{"n_layer": 14, "n_head": 10, "positions": "rope", "optimizer": "adam_variant", "lr_mult_qkv": 0.5, "beta2": 0.98, "decay_fraction": 0.756, "dataset": "wikipedia_en"}
Each number is 500 + 25 x the weight over its row's rms, rounded and kept within 0 to 999. Layers, rows and columns count from 0. Numbers have three digits each. The size before them is the row's rms in percent of the matrix's.

# up: layer 6 MLP up, 832x320, rms 0.0914, rows 81-136, columns 64-95
# down: layer 6 MLP down (transposed), 832x320, rms 0.0894, rows 81-136, columns 64-95
# gate: layer 6 MLP gate, 832x320, rms 0.0924, rows 82-137, columns 64-95
up81 099:537517450525494567503503473516484515459492506544535520499480498466501507527466480494486500475492
down81 100:484478485517504532533509490558490531514557512500484492538442483508483501528512471457506440468492
gate82 099:511509458499462530471536503495487502507520475479485541485463504484557508478513480539531485494483
up82 097:497565517514522497497471510544495492488523447490483514497492500491508516494484488461533480492522
down82 099:520524489511499495466544532517527521480515478514487518482459521515484465458472492450512485517503
gate83 105:502567512511529515488533474498462468476483504511482519511476511499486493514466510412496528467447
up83 108:468528517442460520492504482506444487534498488520500515475489487524496517500532496493541491510508
down83 107:502514502503476513457477517462481514505451479510494506513498454474487508492499535469475514513503
gate84 100:473506458522536512550524511498494494454471500523526523453492469491484513512481504473432538482487
up84 099:534468487530486497515454499509523513486519477498533516500487429522537460490504481490476450481496
down84 098:492496519501522496455480454496495500497479504516508471488496499470535515468470500533488486482466
gate85 110:499504501484498499464470465481474489479513476490494495511510482479487505517503516496529470509503
up85 110:483490483474502536473530514523506485501534485548504510492505507482482505544498567549475515501468
down85 109:504490488451488518463534478530537473540472458516489467484485546501532529459530514474496514554472
gate86 096:524483507504542445513476474489480479481477499499525490530505532525504505508491499452522504509481
up86 095:498481442502436481510545518531525507512486460483506461530496480536522528481484518516524469523492
down86 096:505530558542507518533492554512521504467522506508468493481529454440478445478516500520479527497493
gate87 107:497496509475508517498484519514515494524481466555533486485473470496488490493519493481493545512519
up87 104:473499522511507526463529550511476507473498471459457541498518504489476473487481467458519541518538
down87 104:474486498493527480525506511485498499512514553460480450524502542533523508475452479513468489518539
gate88 095:476538487491505553497505492534494450504521475492529490535540446461481483463484503470528524439478
up88 095:507487468513484530476480497525516525539477495481507520488491483503468507523517489504476529530486
down88 095:500504544535508519499510519449507518479470520502462517498520558455496492594491508516473493529484
gate89 110:463497537488533519493558458495530445541485476502551510534476509510562515473516516485512527450478
up89 101:492504526512485472500512497506496496487523504454496491479523501498536475470461475463504499444516
down89 101:477526528547468452470512509497485462489469505518527487434505503499497493476503484495520520477467
gate90 093:478499505529575464501500499469521546443521476516469467489510535482476527525456458461492485491457
up90 094:508510554524497501524499484532544492512488504488531509523512483525455519534444496451469503486493
down90 094:464518482518486482547479447520504452532482523479476474492519474493441509473493501495516483499511
gate91 090:496506488514518491460501463506485475469513459478487521489490503497480493497535559519562533468510
up91 109:462470507448443497499487500494466509530496462559485490490497473503521493513435488469472501487467
down91 108:496474493476466514461520535503490474497505455516485529482498467458474476488454500500532481491494
gate92 102:459506489511523497494503444546499512502507542492525501495513509478487513494528482534521488485463
up92 100:493532466507542471573513460517547483528458523522478525527482489460518472496523463486485456505519
down92 099:495529525487493509474488505494492536486482478501516471505479520511499496520495505518473522517486
gate93 110:513470473537545498471491489448468482491536500522459523476472494483532501478522497488483510513461
up93 107:508474471469485482509527503509515500495482499531542466496477518504518477512520493514503505490489
down93 106:505491497503489528499509505493529465492523496501454539492522521490561541514497502515523466503539
gate94 110:520486506503518475530493502479499457478468525514475468472541529509461483490522517526522452539527
up94 107:472501504507507510487466512509512504475509486467533506541533511486540476510510509526535502536495
down94 107:507494491510510494543491477494519474500514521505491505456517534520468515534499480497500477495500
gate95 104:532567505504555463496511503524473513461515525538479465508501518508489509503469471482514504544482
up95 102:528544472472527529521502450493490491501521480501533487500516500480469525535528517477510529500492
down95 100:448515478518475516485496562450517542503491460459484507517518537480474524522485514472489526490505
gate96 102:497477460510496510479477484528461483465497526535504479476492524543511472507544528500504556515485
up96 097:527557447467531480534515443504504448464476519461518453504479487507494478462475495511528523464497
down96 100:478478517466493484481538512477499515505472470503521459493484513526509538484509494504485505497531
gate97 098:507464547517494525512526486517484476469456488525505530478459453508524535519489515501502571455469
up97 106:471516502491478475541471493486484515548490547488512524487517522510501487550473501447475499457497
down97 105:493469514508500518533530546550501511502504518473514539504485463513474518502485482429494553509483
gate98 097:495486486504467558514471498505486485492473493461472500527524459479501466549518527511486502495515
up98 100:529507499507516481508439485508543467510480482504509487485503521486514511497489518492509521505509
down98 097:478484506496537473485477533484509496514466478487526487501468542490496446496511537506508515504492
gate99 100:476550522541530496473535494532442488479499542497465488462497537522506475547512482508516520511486
up99 099:519517492470507470514495487461525523506533504468484479551486457471530531510445483496476455493523
down99 100:478524531507507478509487449525457497509534551495520479498517485508437501526500459475529490495503
gate100 102:487454476490509556513509490494490498506495499519512501489485503467504481535492497515474526477486
up100 097:515531446528482488496546492460546497485475479482499465470482473528476494469506550539476489507478
down100 097:483473507515515521523493513469510528455522534512533498458524490492485519506516481501473464525477
gate101 104:445521475505511510495492473538489473509488518483517502522458505464493520525484479538510530471466
up101 101:512543509503508483517476522531490527512502517519541466504494516500459474477527488473493483492498
down101 101:489513528521517513476518521479495509541519524530530488423462503458538508495492497490521543474490
gate102 100:483487535524527497488511507509471505477473495504442482481509509489460562489516510507467506453457
up102 106:489511502517500482478523517516508503564498522518487491511523528520483449556562519530524535497547
down102 103:528506510463505466486534508484495510509463473515519487507516540518501469500482544515517505538532
gate103 095:501521524516502567497539500497556509531496464524487518515479504501488542475543465561504508482535
up103 096:499503517495484495459497494533513517507507503520571522542477532510523530503466469457471524542488
down103 098:519498463489505489510533523514481428505467556453516472510533496504485484487493513480456504515500
gate104 103:480533531482497538497540495462494483482546473528480499488480520486486520482573551489496506505434
up104 107:530512486485492525506487517495522478504432511508488546489474491530513556521522499513485504440523
down104 107:501515510546487590512543505504484482496505483498445476477475525511499519504559510478471556460520
gate105 101:555511498519480488475511510557509527516509460510509525457481486477527539464570511497503529485468
up105 096:504504519480535522506477538466491547510456519507513527515491473500527496462502515483494538519511
down105 098:514506473500503484497512503503527504491515431478503466482524498517493550538538487470519504478536
gate106 100:499466513499529517509482482492446515512501483483502486495500497492472498474495518451510530501454
up106 101:430478480526486520503511499491518495534518475498500478475492504473476470517484452446514532473514
down106 100:531511482496489482476490519466483494507517487471492482473454485493518517484518461494493486502490
gate107 106:511495471524488499543462479508491527495496516488467485489482554493540489497506496518506535541530
up107 095:492526511512450500484549520546442498541529489504460525492499507485481466496469492538546461494486
down107 098:529541516485511529553448485518522556501496561484518483520486499468537489470545530479487477534464
gate108 116:520510499493501489463517487462510486470496519509493504521503515491461455516499519459507495469473
up108 113:515510440495480526496485508510570516536516521472459457513493500502508510518534494512537508565482
down108 116:512472507510526523535476483524530496521525506492476450489492483487490520496539464496494518485476
gate109 093:520475452473462485526505510504462512516496486499522494471527527510487486545534490530502557502479
up109 092:513483483500471467519460503512502526501480518506496541477478525486544512530477477546454531504436
down109 094:495462468477462478481501499522493457502535479514499498497448430497495505473519495508476526520497
gate110 106:504472485501502517507464463522483499508494482521535498536497513480495477493546499484436542540473
up110 101:426527510487516485501479476510529533506515501535522511532513505471534526517524491524498508496524
down110 102:503525493472486472479510509463488472499455519487495509471453481483502505505541506553504469482514
gate111 097:515515479508526504495482489535489470489481537504540511497457480437550483530481511455460467495496
up111 098:569497473477493483523466518492506516491492495481506485536504476534510503490496563485498497545468
down111 098:468480506434475493515505533460504529536471496497500490518490451542508548532527527553507478539501
gate112 108:460504463500512559508468479507447488474494501529484488515467456481522515472517491486483493511465
up112 108:521511487502504504511519522509480476474469525498518505504502469465518494507467486522552478513531
down112 109:544491524484505472516538496498468449483469498485494493534508491479509480481467477527494471487479
gate113 101:453528522488498475547533510500483488487533492480493486472519519504512523525503503506534479481497
up113 094:495495509504501499495521438558507524501527471544552514526512472488517499522481509476460515530475
down113 097:507505522443478506492482501457464504521474526500479475503528515494433476495476485556529500517523
gate114 105:509522506471518520467531526466470507454481496462516489508500479522475469471492532506511538499510
up114 099:470453509516509478476476489464493481469550548524512484468521545497505502489478456486511485504513
down114 100:496496475450453484491506555468490512503502529500495503483516488447480447527485526514495514511472
gate115 104:499483447506461520520488492489469506476495463493500499493464482524497517500483516503534509529514
up115 102:489454476501485535518452516452537480529487442473490514493481481507506516525508474482533523532509
down115 100:474526498462494517499507508490500490536457445506524512525505512522514519505506494500493504498479
gate116 099:499513499507520507523477476471451510537493497509495510508494535475485525522563481513495530492445
up116 094:456533511494428499502519525496471496498496481508480531474542479488470458488500483503529492490518
down116 095:507491491460489483523498447495497509493461522527505511534482535512489505497506529531525451514454
gate117 098:498471498506478469508490492493470511522531481464460530494483481490511505490508497503500499521523
up117 100:519504538488517491471477443534542464510543503511501501484484516488500497492513472476524486467532
down117 100:487516547497511491513483471438490492494488537495537510516521500485489487499525493522528500525486
gate118 105:455507498550469499512494484498470473453479545475504474498505527490473471494513501536523491491515
up118 102:488491472528497503504520486513518505517497561510491503504498541520519487528524559507521500509511
down118 101:539498547491474469455545494486496540513472460524503508469517471488500516499506480483513542484496
gate119 096:489508480526535490517484476492493516501514489521509497530452461503501496515522531494464537499470
up119 093:512521496490482463539492520530457490516477489542501479545507470500508527492483520498543512475513
down119 094:467495530489546475471530515542537547544487529503500517549521492495507513503501531466513515462463
gate120 109:461494474509462533504515497475530463466482489489495502496490494473523472493514507494512497486504
up120 111:544508504529529528554509476548502497493481500512473520498496465499493510453494514520537506480454
down120 108:540486466484506520523495483535521480491495462511454494474523489481510471496506491486515499499471
gate121 095:450488515514518514512503473509519467534527479530520479506510475471490494481517521480512536526483
up121 099:481479510509513521492503491472492530481540533521537516530493513517518485542548534517520560552497
down121 099:492449455487514546533499489515503524502508522512476505479492491510477455473541520536474508475519
gate122 101:536506489497524501485509462520530480460540488473532498479476452476462486471499499467500478474464
up122 102:492517498480504506430490497491505534503452475500508481521537527538507542501499512559466506471517
down122 100:509508449521557491546472487433526556483509500494503510459560477511490507491492460491522489529480
gate123 101:522532504556535476513470471469513484459466509470491491481526495487488542534522495518520481496532
up123 104:494484507493534522461499467515513559517490517510537519509497438489460490495477488486504505473502
down123 103:472511556523507504472481462504533507492478499506555538503492490501483481502502517490509517529497
gate124 100:497519517527516518484491505510463513494499471568445522484512470506496569539554456532493508498508
up124 094:469490516517548449490491487484498492478548490507477500523497483508483468480466519471469526470487
down124 096:520473499493502542478449505529520480555529475545544469445505521501503496484526485534504519523483
gate125 099:516560488494548506525457504463480496495519506530505488529474483497518555523524531519542449462476
up125 098:529495496535525463455508478542505512503501515496487553512484495501459475476509486468466540505502
down125 098:505532475520537493517502489492522465455465514495471506539494509481506501522536521477510534521494
gate126 091:478510514486531529503503496471513496459545471493497509515495523500553494482458493470460506486504
up126 083:509503500492490493505462540473499484483502509478482514487518500480514471532470520551506483495534
down126 092:502497478555484447519521513491470531497492542511520500517500470509490470496504505547526487528511
gate127 099:533483470492501513484480486484517521488500544521475492469450492538504509515529496438460471555505
up127 100:514523518504534506502452478467507524487506455490505518487464470490532487544519482507475495533526
down127 099:481486442524523452549495552500522512539509491498495513460478473516508480540489518528526517479534
gate128 102:482480547461507516500527485487492479520494451479470491487477458533467515449513471513516572527499
up128 100:502498505485498514488510485497555466497493489502484518527484473516505460508479487534528490503515
down128 102:435492491540540508501495473509499495483507499479511533518527522516526478564576522511515522485477
gate129 102:477515471538490537535494486540494487523537505537501482476496501498506503505496494487481544514522
up129 105:499471508542515543526529498510523512531490534496480526520512482489497489494510515478479480519508
down129 102:532501511526485482516436460495515578497491525464496476490497447492501491517485474527495473517484
gate130 099:469489462500498495466486493528497481499519478503486492441473487462493507514467491502473477490479
up130 096:501515532486556519526490560495488506488476475518466528532493535550503489483490496525450489499477
down130 099:496506465523564511576490499502502487501473464521491525539471487510487524521488562509534494518533
gate131 099:496539507447491524494526475541458512509504508482500509545489528508509504520509482464518495493475
up131 096:474487519523532478514513495456524505530547551475526534528500526496510462505536446513468507481514
down131 097:483496482481501478483519514496492460500525448511493516509510506512526494536487504496481513525530
gate132 099:485582503502545464471491505481496509495505512515514521516446499500470443490497523437526467472492
up132 098:463549506504528511455504538489502444493450490504499539523517441485483520464467496533516485480479
down132 099:528513496497500523469510495564529526492480514540492531474492510498491519503509485485498494483484
gate133 109:486549458530517473522486484524481493472536549498543461532500512489508476478459497493494459455506
up133 116:500508495488509497504497500523482513548515488504541518503493491485531512484529465506496558503508
down133 115:499528499482574483525480483496503490514504467532490483514473518493505495463451512508510523495524
gate134 100:498531511471531515488529474503493482464500510538499460431503519491467519473511495513519509478501
up134 101:502435515494479500510460503528504515472522534450487469509465493527444551487474509510463487503532
down134 100:487508552504491539499470457488493469493492495482521499478508520521481444544517515466524506504522
gate135 103:448539493516524526489495498491506492485480520485480491503488476544514492480481498485479489491498
up135 101:475531484517473525512492499504500460517480516517501501482456513516487474489521519499483491509486
down135 100:496518499460508475505489510516462495532484530495516515520477561496477460507507482501485498502517
gate136 105:424488527477532498466511515505494499498507557504527505505532508499505549529538456484506534442529
up136 096:497541528493530521468490509493518477514501507468498542501521544501538516542488515538514480478492
down136 096:526510522530468522517497474518522478542452461496503517526471479502495530548502517493496505543513
gate137 107:481493449498535539448555486447504511517496467501492511478457465548473511511519470517516482510512